Weights of a small GPT-style language model, trained from scratch on English Wikipedia: untied embeddings.
Each number is 128 + 32 x the weight over the matrix's rms, rounded and kept within 0 to 255. Layers, rows and columns count from 0. Numbers have three digits each.

# layer 11 MLP down (transposed), 1536x384, rms 0.149, rows 61-110, columns 256-319
051121064110075115118149103075193056049122121156109116118152135165162134130106084187137122145098146131143105136123202146115147088123146067167119152125123154114134099069129124124094146110088087
089135130115196077186191149090092088102158175149177115110156167157129058115169085121129141108107197115079129114075153162175166150117139163174154069105127111115180123138114130131086055144155111
140129099086118141118142115133154139155068214092155118085092121112170106080107161147168097108120142137142167146160129169121142142086153106113125154149159155130098116061127185065112131091087139
121120137120137152146147138127127122168078146089114102141118116121113108189144119110167096128151091139136153134117090125077190120167082111123123121111099174145133153156180078107085136126166163
089125115127112137180151149104122125178115165160084141117100116160161159123151154179073160105200128196078129109076152126161170141102128103175120148138186076162104144124119091078099153047088090
122116117090195077130063045135112155109102183119109094159123153170181061130143153080165115117069110158082124160079124124163148091133107104127134085157148148150135155156114132154140123150063102
115151118149179082102113126156070146112165091121146120150113098099177172095112143072148149132098143177151145125125116130158105126132137104118136139231183088124154047137080136153135105172098129
114140137181133147140144139112072066135177125131142123129170134128145161140155154130087122136157157178112161116131125119173128095126136148182139138161149151130086089137146132115105147156106106
132154120156145072147103133164181151128142142093128115157142097172141163166140060155183133115091198113134146081126138107116194105154105107122154127104191123091145118120146152169124113121101103
129117106141112142113105136127196147105080168099120154094137095149114095095109073156086124137118162080172177176081108135169128137131098097089139148108189122078106100145214154135108154155111130
137122061143112175104123122140134116159111078121114137083099183156121055146091096172165071115129164090084136170139139097150231143148165154169097146156046150221190116115095154090103134162114124
096160127132177139100078138106111067166125158145134115043160082141152147156070093081117104098086133162225185105057106123163194126120075116091139167191094089146119083156082131063129097187099175
120053151106142131156137135109114149167091129100044144137105083081110161147144106131103122098115122132112127096150143104079107130147105155123139155144136105120113054115164154117077207116145157
114186086088047123143139181110116142150178120165129127121102134132049164059146166146109199122099119102148151152105220169162096063204147137132149105116102127141055070137168145097151111120155139
141155118143138145179110149144129153100153148053131199152142117158118131132130146111070101170133122190122184148150137098123112102187069198106106130088170120147062144164133160138159092084136111
143130179126124100136142139141055188098096115159140136120108120131174132122163104091092132069065127135040155154123157115149164122138131108147112153224123149147136110137135123120132111112169148
074149137155163094095113150120115071084130133129098142107140065147047076144164067089080142118108129136180138161161135074095092154090151126119097206129170137141157121127158136165146127118125094
163158133177134146135122117123160103147127121145113149163150108101117061171130100107146096138104137142088119188119094119173056162145149104160165148139062100154128098130087092165159161122133162
085108163126158101127126119072122140179195164136083138094142119142125080162143159105131077138140160096115173111160104125102168066111147175179072082193143088133124119145187132129166166166124121
149137139075150151051146103140129143146161082091130154092157098088166090072153124145188088077127118188123116119091132192136112123082125134124133110144138128119151118114130144140186119130117131
174151065156114128139127076118108085143128110146077115101159169121124129111161115110141158149083105130129099105131122101135117098119118102119153150197190101106163120148114115090151108145140131
110142112098142136114104099085179183130108164170114129102160113183132100154123083116142101113145158128155125057192128062127116132125101158121112125155104087071222133145121123149138143180129130
113181123146164123105166112221092000149105141128153074087159127159167130112135161164098139154115131110152110155095148135113160175161115182116145133054097133141182109147125107133099096126101087
172118151086143097103143109095037119136066175047116100126107069100169163127145104200207109118219134086101122107151115178112162135151081086172182169178184117114108213127139143134090144113119177
087140155059156098075067104169161120129171153051181153214119164092074185159107125220104129159130118124144186088150132151165157131143135121076149143212080137132119072116035135129178174169132163
177103121140141096112143110147126123101144121154051119061158124120162129098077101136136107113148119153046134143123198163109173086162144118111116168179133136120104136137091161117134141179155101
071100120184194067097111038104075073178185114104116081169105151122138128142136171140099063128143123071144122122129102134111114133163141124136141155085153078172100128131114107174069109116092115
137155169169139114160105136122197181083172125094170108074100115147167080147126148128105160152124192144115149143133115119172175103154169109127146154182125182108098115119173137164218151148125083
138109152115146128107152152093177147166200122145090142126180072137124110117123164106162140112102187146125172148071205082146106113142139131141143125076165128136145110080142082177196118130091078
154089148093174029124146091122108079161115108123090184089126097110181127107175056118152183084070102214126172112103134134129174123144036131118157117161151099107138142161146139080098118113155103
211161117155120185119195124127103171124136077082125094110079132158075147200117114101119140126123093102106089111079129089124088106149143114187093082177167125136143154137167162107167097108097072
115125124139145119138097140167089200138137140103140154137141171176148103114138150090114131163138106123112075101164114154108175152099138102127146133161122160117173142119134148156123100150074135
141137126179096147110122119078135203101136145118154131126112194118123152102178157146099164149125102104165141148124145126105104079128150152132083150039122145089079112124112147131110085154072107
143170177093137147144190107096100120071093104095116113167151099142093096082122131131128094157189203162086150129080177119150091134170128134131141090098127061117092124107109122106181134174109143
120135138123135101130123134129130122123123139125122127121132134132126134126132127124129122112140121131132132135121132135133137135130125131126152135125114128132129126128129113131137117115130141
116152124166103191121149127186068128140146103140112096129096142132152094107161063120131117120142140187133175147102145102140144105179132176194111139086178066152134083141118160090115120000084146
147125088165155112150127122131106117158137138166140147114102083106173125140149165139135084097091156149157136109147102124107138095103112165141136098153187114135145064138129132126147135105099099
191116146156123159131095118113108124147140141100150136119110119134137089079098065078119151140185192117104044146143111073195098141198180127119107095090099174138129116168137100131158115149155185
129164103150164099157125100191103112132078111135101114155137127117109188132193132095114149119111104158066122111166133082146066097118113153112122126154153109161112109126072129143096082072073104
110099124158111151145150171118142186121169119164116123081153130188132070138154138148106146139162150121114137175091161114127119169111090156171091123152148162102059128156110183190127091153189131
095139104137142114074093157146123124157145126124116120152157091114113106131123175183144081123120171198160097173149192088072082122208107160135118129115101117098143082148110164128133092138119138
082128148119068167162112193089150092112159132099051146119180080138188125210155094123131192132125096134097140133137125094163107131140162109112066142122151054084144159154124129161156155167152157
088109126109125071115111103105090122126126135087083095053072080117147121048113038155129124108147188149165161098112098133155148155076126063170130170131121192191137127138086152126143128092129123
141101152118123115157090152146080032137143114133154145122137127139111122106176125174150167116072141164188123100095129094160173102153053161161105124146129154077131116159124111168140082156108042
145108172093124087074156139130115108144181162154068060147145123132133102159118140116108095130183188163167135165125119153122181075151123125147125105119117141132137094141148044145158137151159109
122133128149137142119093107100130158101109121156156152116122117185104125128128119121125131117132102153085103128170136131110169154126112107115155154183122110093127099159135173154096136129116094
079147109112144144171125132114170109149171137103095149129161203091105141166199134141177139086115160137080117139136170085160135190144091163138124067088159081167151117143152118098085095167099087
113158129106136153149099131139107149098165098039121093143156034147163054096119167198092101122125114147110197114119131135097116155084092153133106174156158105132123176131119128120113168125112103
080133021072116082122100172159110058109096130073099088179030147113073118089145075172107154088146099173161123142180203150139139121177178118050156133115097125114133086091120151094111115163149164
108126129133172104139119154092084000104108055173115120070125120124134129138076073157080161116144121074112094152142146187146125162116158135104104181155140126127113135123059139151088119139117104
# layer 11 MLP up, 1536x384, rms 0.148, rows 62-111, columns 256-319
130112170065126113068122165110082193128048104159155099129113174107105072142096113186096183135124156181139157139151168086143082116074109111177125091121081156127182098102142084118116135117088131
182089155117152211144105147049119170178109152080115128114178101141100154090159131113192125114204101126113164147136186111138153111097099118124118123108122151080186111176101128046135183106110099
117200056111097120158108142152088109140093104142101103156110141133112142125151186106181150172109128118171136129126119096122108164194128165118093102090099085125147066179115199055119127169156117
154079158129125151116125153129115140126120098131142130106163114148070110122143121120065134098133148158185117101124110126154115111099072133122112033112100126134087141070108099160082149100187158
098135111134105123135136065122156132133101121111182070093095112123124134127191119092174139150139130068117170134116131142122223136106129095151141097121124102129148115120145105119040118106161158
160091156135167094135139110162131127119132080151147152084120138121089086063106106110170129141131145207135102175130120096073123122146108180137138112156143116143196141105052112160082179166108175
152137131110145195149126121148149132108158090133142089109141163134149190141139137108157151133127093116101149107145134146122108096113131137134140075088099164121133129138099022150092085109165132
112125151098106146103165164127173130169050098129142129128167164133176151107168169131122121172152102110105112121125106126112154203133154068122134144155127172151123098098058196127119109093115158
141099146094161098126160192129163109149083101126185134162106156159127090142098113139121119124139064210141137136144056124170148108150064107097190116081164064167164113129119207101125117132047162
186103129176067115152161156123194128160110166127164151060194186164074155145118062080107053116071093142121123175089110138056164100076121129115098099143097129130143147119146159111101168168096193
116130116114159071136108177126174131119151122193168143097084134202130107126144123097093103097199100093144120185143184119136065167127116161174079191188113164115173144178123069215109074119117160
087103158120086117126113088127136127119062123155122127140166094082120138148073143164098104116164106167142151147109118118088148052149086101120122123153179112089160008158164203113148167100133123
090157123046122164104136128149155171097129112142136112157135119119101140101096202141124166077119100110177157157128183125149090210083166140193115094183117142143172132159167146159089113158131110
118122126140125097118126160139101131152118165142106137164163102133095188095092082097151078115123181147184161129112144116072152159177119078095087157106115068122076171147127099107142128179176153
104116125127119146137126161145119110106149126132123126074186083133145103129125147119120069110127117130119124099142160110107152152090174149178148126143123105116132125106147152132093185111085143
062150143172143131086132171152173083119090136175133123169178167125127111134140133149136151154151132138149125134105091203135158174136156112143116111103172203118147152105136145097119096164148143
095106113174114158145177095115148151180147083146167112148139126160120000096117117116097166150136155109183108161131158142129156131079139095137078126172119107071094083125147134161188123086147142
201130145096146176089122148163118173197119089138025103116150084140107094127120126125145084082111119110130144146152114121097168147151103116144133122114097181136133134132075080091152125169140132
089134095101159107112119127137138127098106154107126132143179196127138171153143110139207152146145109100081110092177122099109099100072099091111123139100140062121133138110166166093215128124190145
099114123140078110177126108098132123158123157160087146166113123096105143157171086089158124108101093104158136134123130118161114163134165162139140098104122124157151199129123108094177147112155152
118136095157209133138063141132130169136125115155128120097190140137128149152150123139134147074132151140169073165121162185098147186130085160165112103094116085124140143148154171111053134130115131
150124105113116088135158120211090093100129136088181097109089158129162116164149114117136103133144129135145102115155134104152116103113123124171121126120154149109172133149106116087129087148108092
118144150114159132096116108088103170068072139117114143149098105144117151127134177148120162105193098054165126177202113124068146138145182084175135186106126203123149144135119121107102137066136123
093122159129166137140132219135118140155139174174154042064127061086067085130129056153103134139141127125105166064117097130120167134096120109086178160092114122107167157105133113118118107174153108
084120103136173180172132120153134118098121115135115149109121129082132097147139140167094170151145122123103129164141119142107053131094072080127166073085165143178145151085078132137153073113135118
132053178096215126080110160160138113122136159096152132179052202135136162070143120108136186108100132127070126132198145126169086154190098162071132113139127207163121108159152099106158174185073148
113134114114132138160118165136166137131125107149168107097169109117085172178142179135147155161161115117092142135165170153095204135117117153095102121194121122110125095146093114086084138133155121
095100121118167150104152115093152130174083058101161101175098094180170172110137104145115137179149094145098112130116111174156105140168106152148168072070099154127164107115087170146171198140166168
111136055188128145135198170161149155173126146186174180122131121101147140100137135123115126037098109127089126186103069153063104176154102150107148107098143130143130163151088132126098120138111142
125112172102177154154137171136112121106177174106140189116112114139127123152130103084108182134124109063160142187182105144102090159102140137110148116101105125130157147104106138125182223170141134
142117155131138141156117125108157112186135138136102081107133141184123191091112077110177156081128140169137141117111166122086162134176141155141153159136083130134144060145120173133075114144102165
114157135141099099159077099098131170161190101094148141046100084133099102156185147090121100176124113111123092110129141101137091155132092146124118095162130129093127041155113163170059104164110149
087082155068208107108121189155138187111129157104099139147135125140126145064118220095145115168156106133104173115158157138156135145112146173105143120092161111129143160167050058112148160158138124
134127120129128152126121124132129126131121128125133129120128122141127136135140131135134128126115129117104128133128132130131119132122120123131125131120131127131125141130130145133123149127133125
140145148107072127143157123183115114104145103111162212120180107116169138139107080098164181177127141125168133156114179113112163074019121199122142088123150096172153105123098171092123154130107139
116126132144134192174134090153130138169130120125147124137167148141103155128103109133152054071148136144048190150140110172119126085136130160095122104130139071083121154133116100105131078111112169
116185061178129185078089132136167135140130134136094097147077117188212111133161090132129057086115092173147152089161126121201140144157157148177132152138122140107157184136143126118119112127124151
159170164106135185125115101117142148175105094170168137131121102118114135137152135118138112183090122161158082121120167141109106124140121102091116094116084127088102113127169084134111150057188104
112119187125159087218144127079076132066138123072160108117132117179122122118157155158151136206192073150120113146132150133114101070123128169114081116148165158142089177107122123127109135081146146
178127151156166174146158184144098102152125123138133117184161130128113130157120192099108132106139155113099125149109135153141126161122144173115119145179133144165110093194052116130101126136073103
099117170176138114172096146118076125089129140128197095094054104181073124086135171183163206136106114126196108120129099143096188195174135183162074126103172118140123162126125115145129161128098097
154131136113117132097100119105107136073080126085125110117037103144187097125177160138082096099142165109127149144163159136127173102136129120112092101107158125137159116095126137087106124103120106
072140128077130157125122121180165092138099143106136095112174080136135099097164130113189139154133135142117123125128110122116085122115143130124106139070092110122126193144138118187137092124122140
132160177110145116131135154087119152148134119105093071074087193123113136200136136128137201078133147153114132100090112149145104218138125074048118169138100139059121117126105108095134165093142085
106156129111105156121127124146130131096124123166111127106107150150150128148191092139154120148099106140160147127145101083103087116145130140141086106163095132129147090165139124078103132132076125
130123129102107121097014146144125167095064108113160127148101087211117148089150122126090144130145225133117133170096156077183180133162085086140098067104085132135133142134136069142138190145139149
134128105088151092102136112107134152101143111072128090114177114069081050118098152100131090140117170132126131132119132096187106177123096150184177114091141167103087123079196151099154078129109204
135104102095105133128092182094102151203144202151177127124075110078100134167108074136127148073166068124119138154138166093159130107166144105105150146143118127180168177105188139133053146165093125
110143083122081178163130116130121071111141195121126124141111092134110076167157109095124070127137105112154100119147131215101133126085100206138126120096112086143148087099171164146180080102090144
110112092119121166090127105098125131082152171180139141101156116093177117100157141066124115121174109049124113086155141103142148147116115145132171164124077071106104127134149153141109143167096149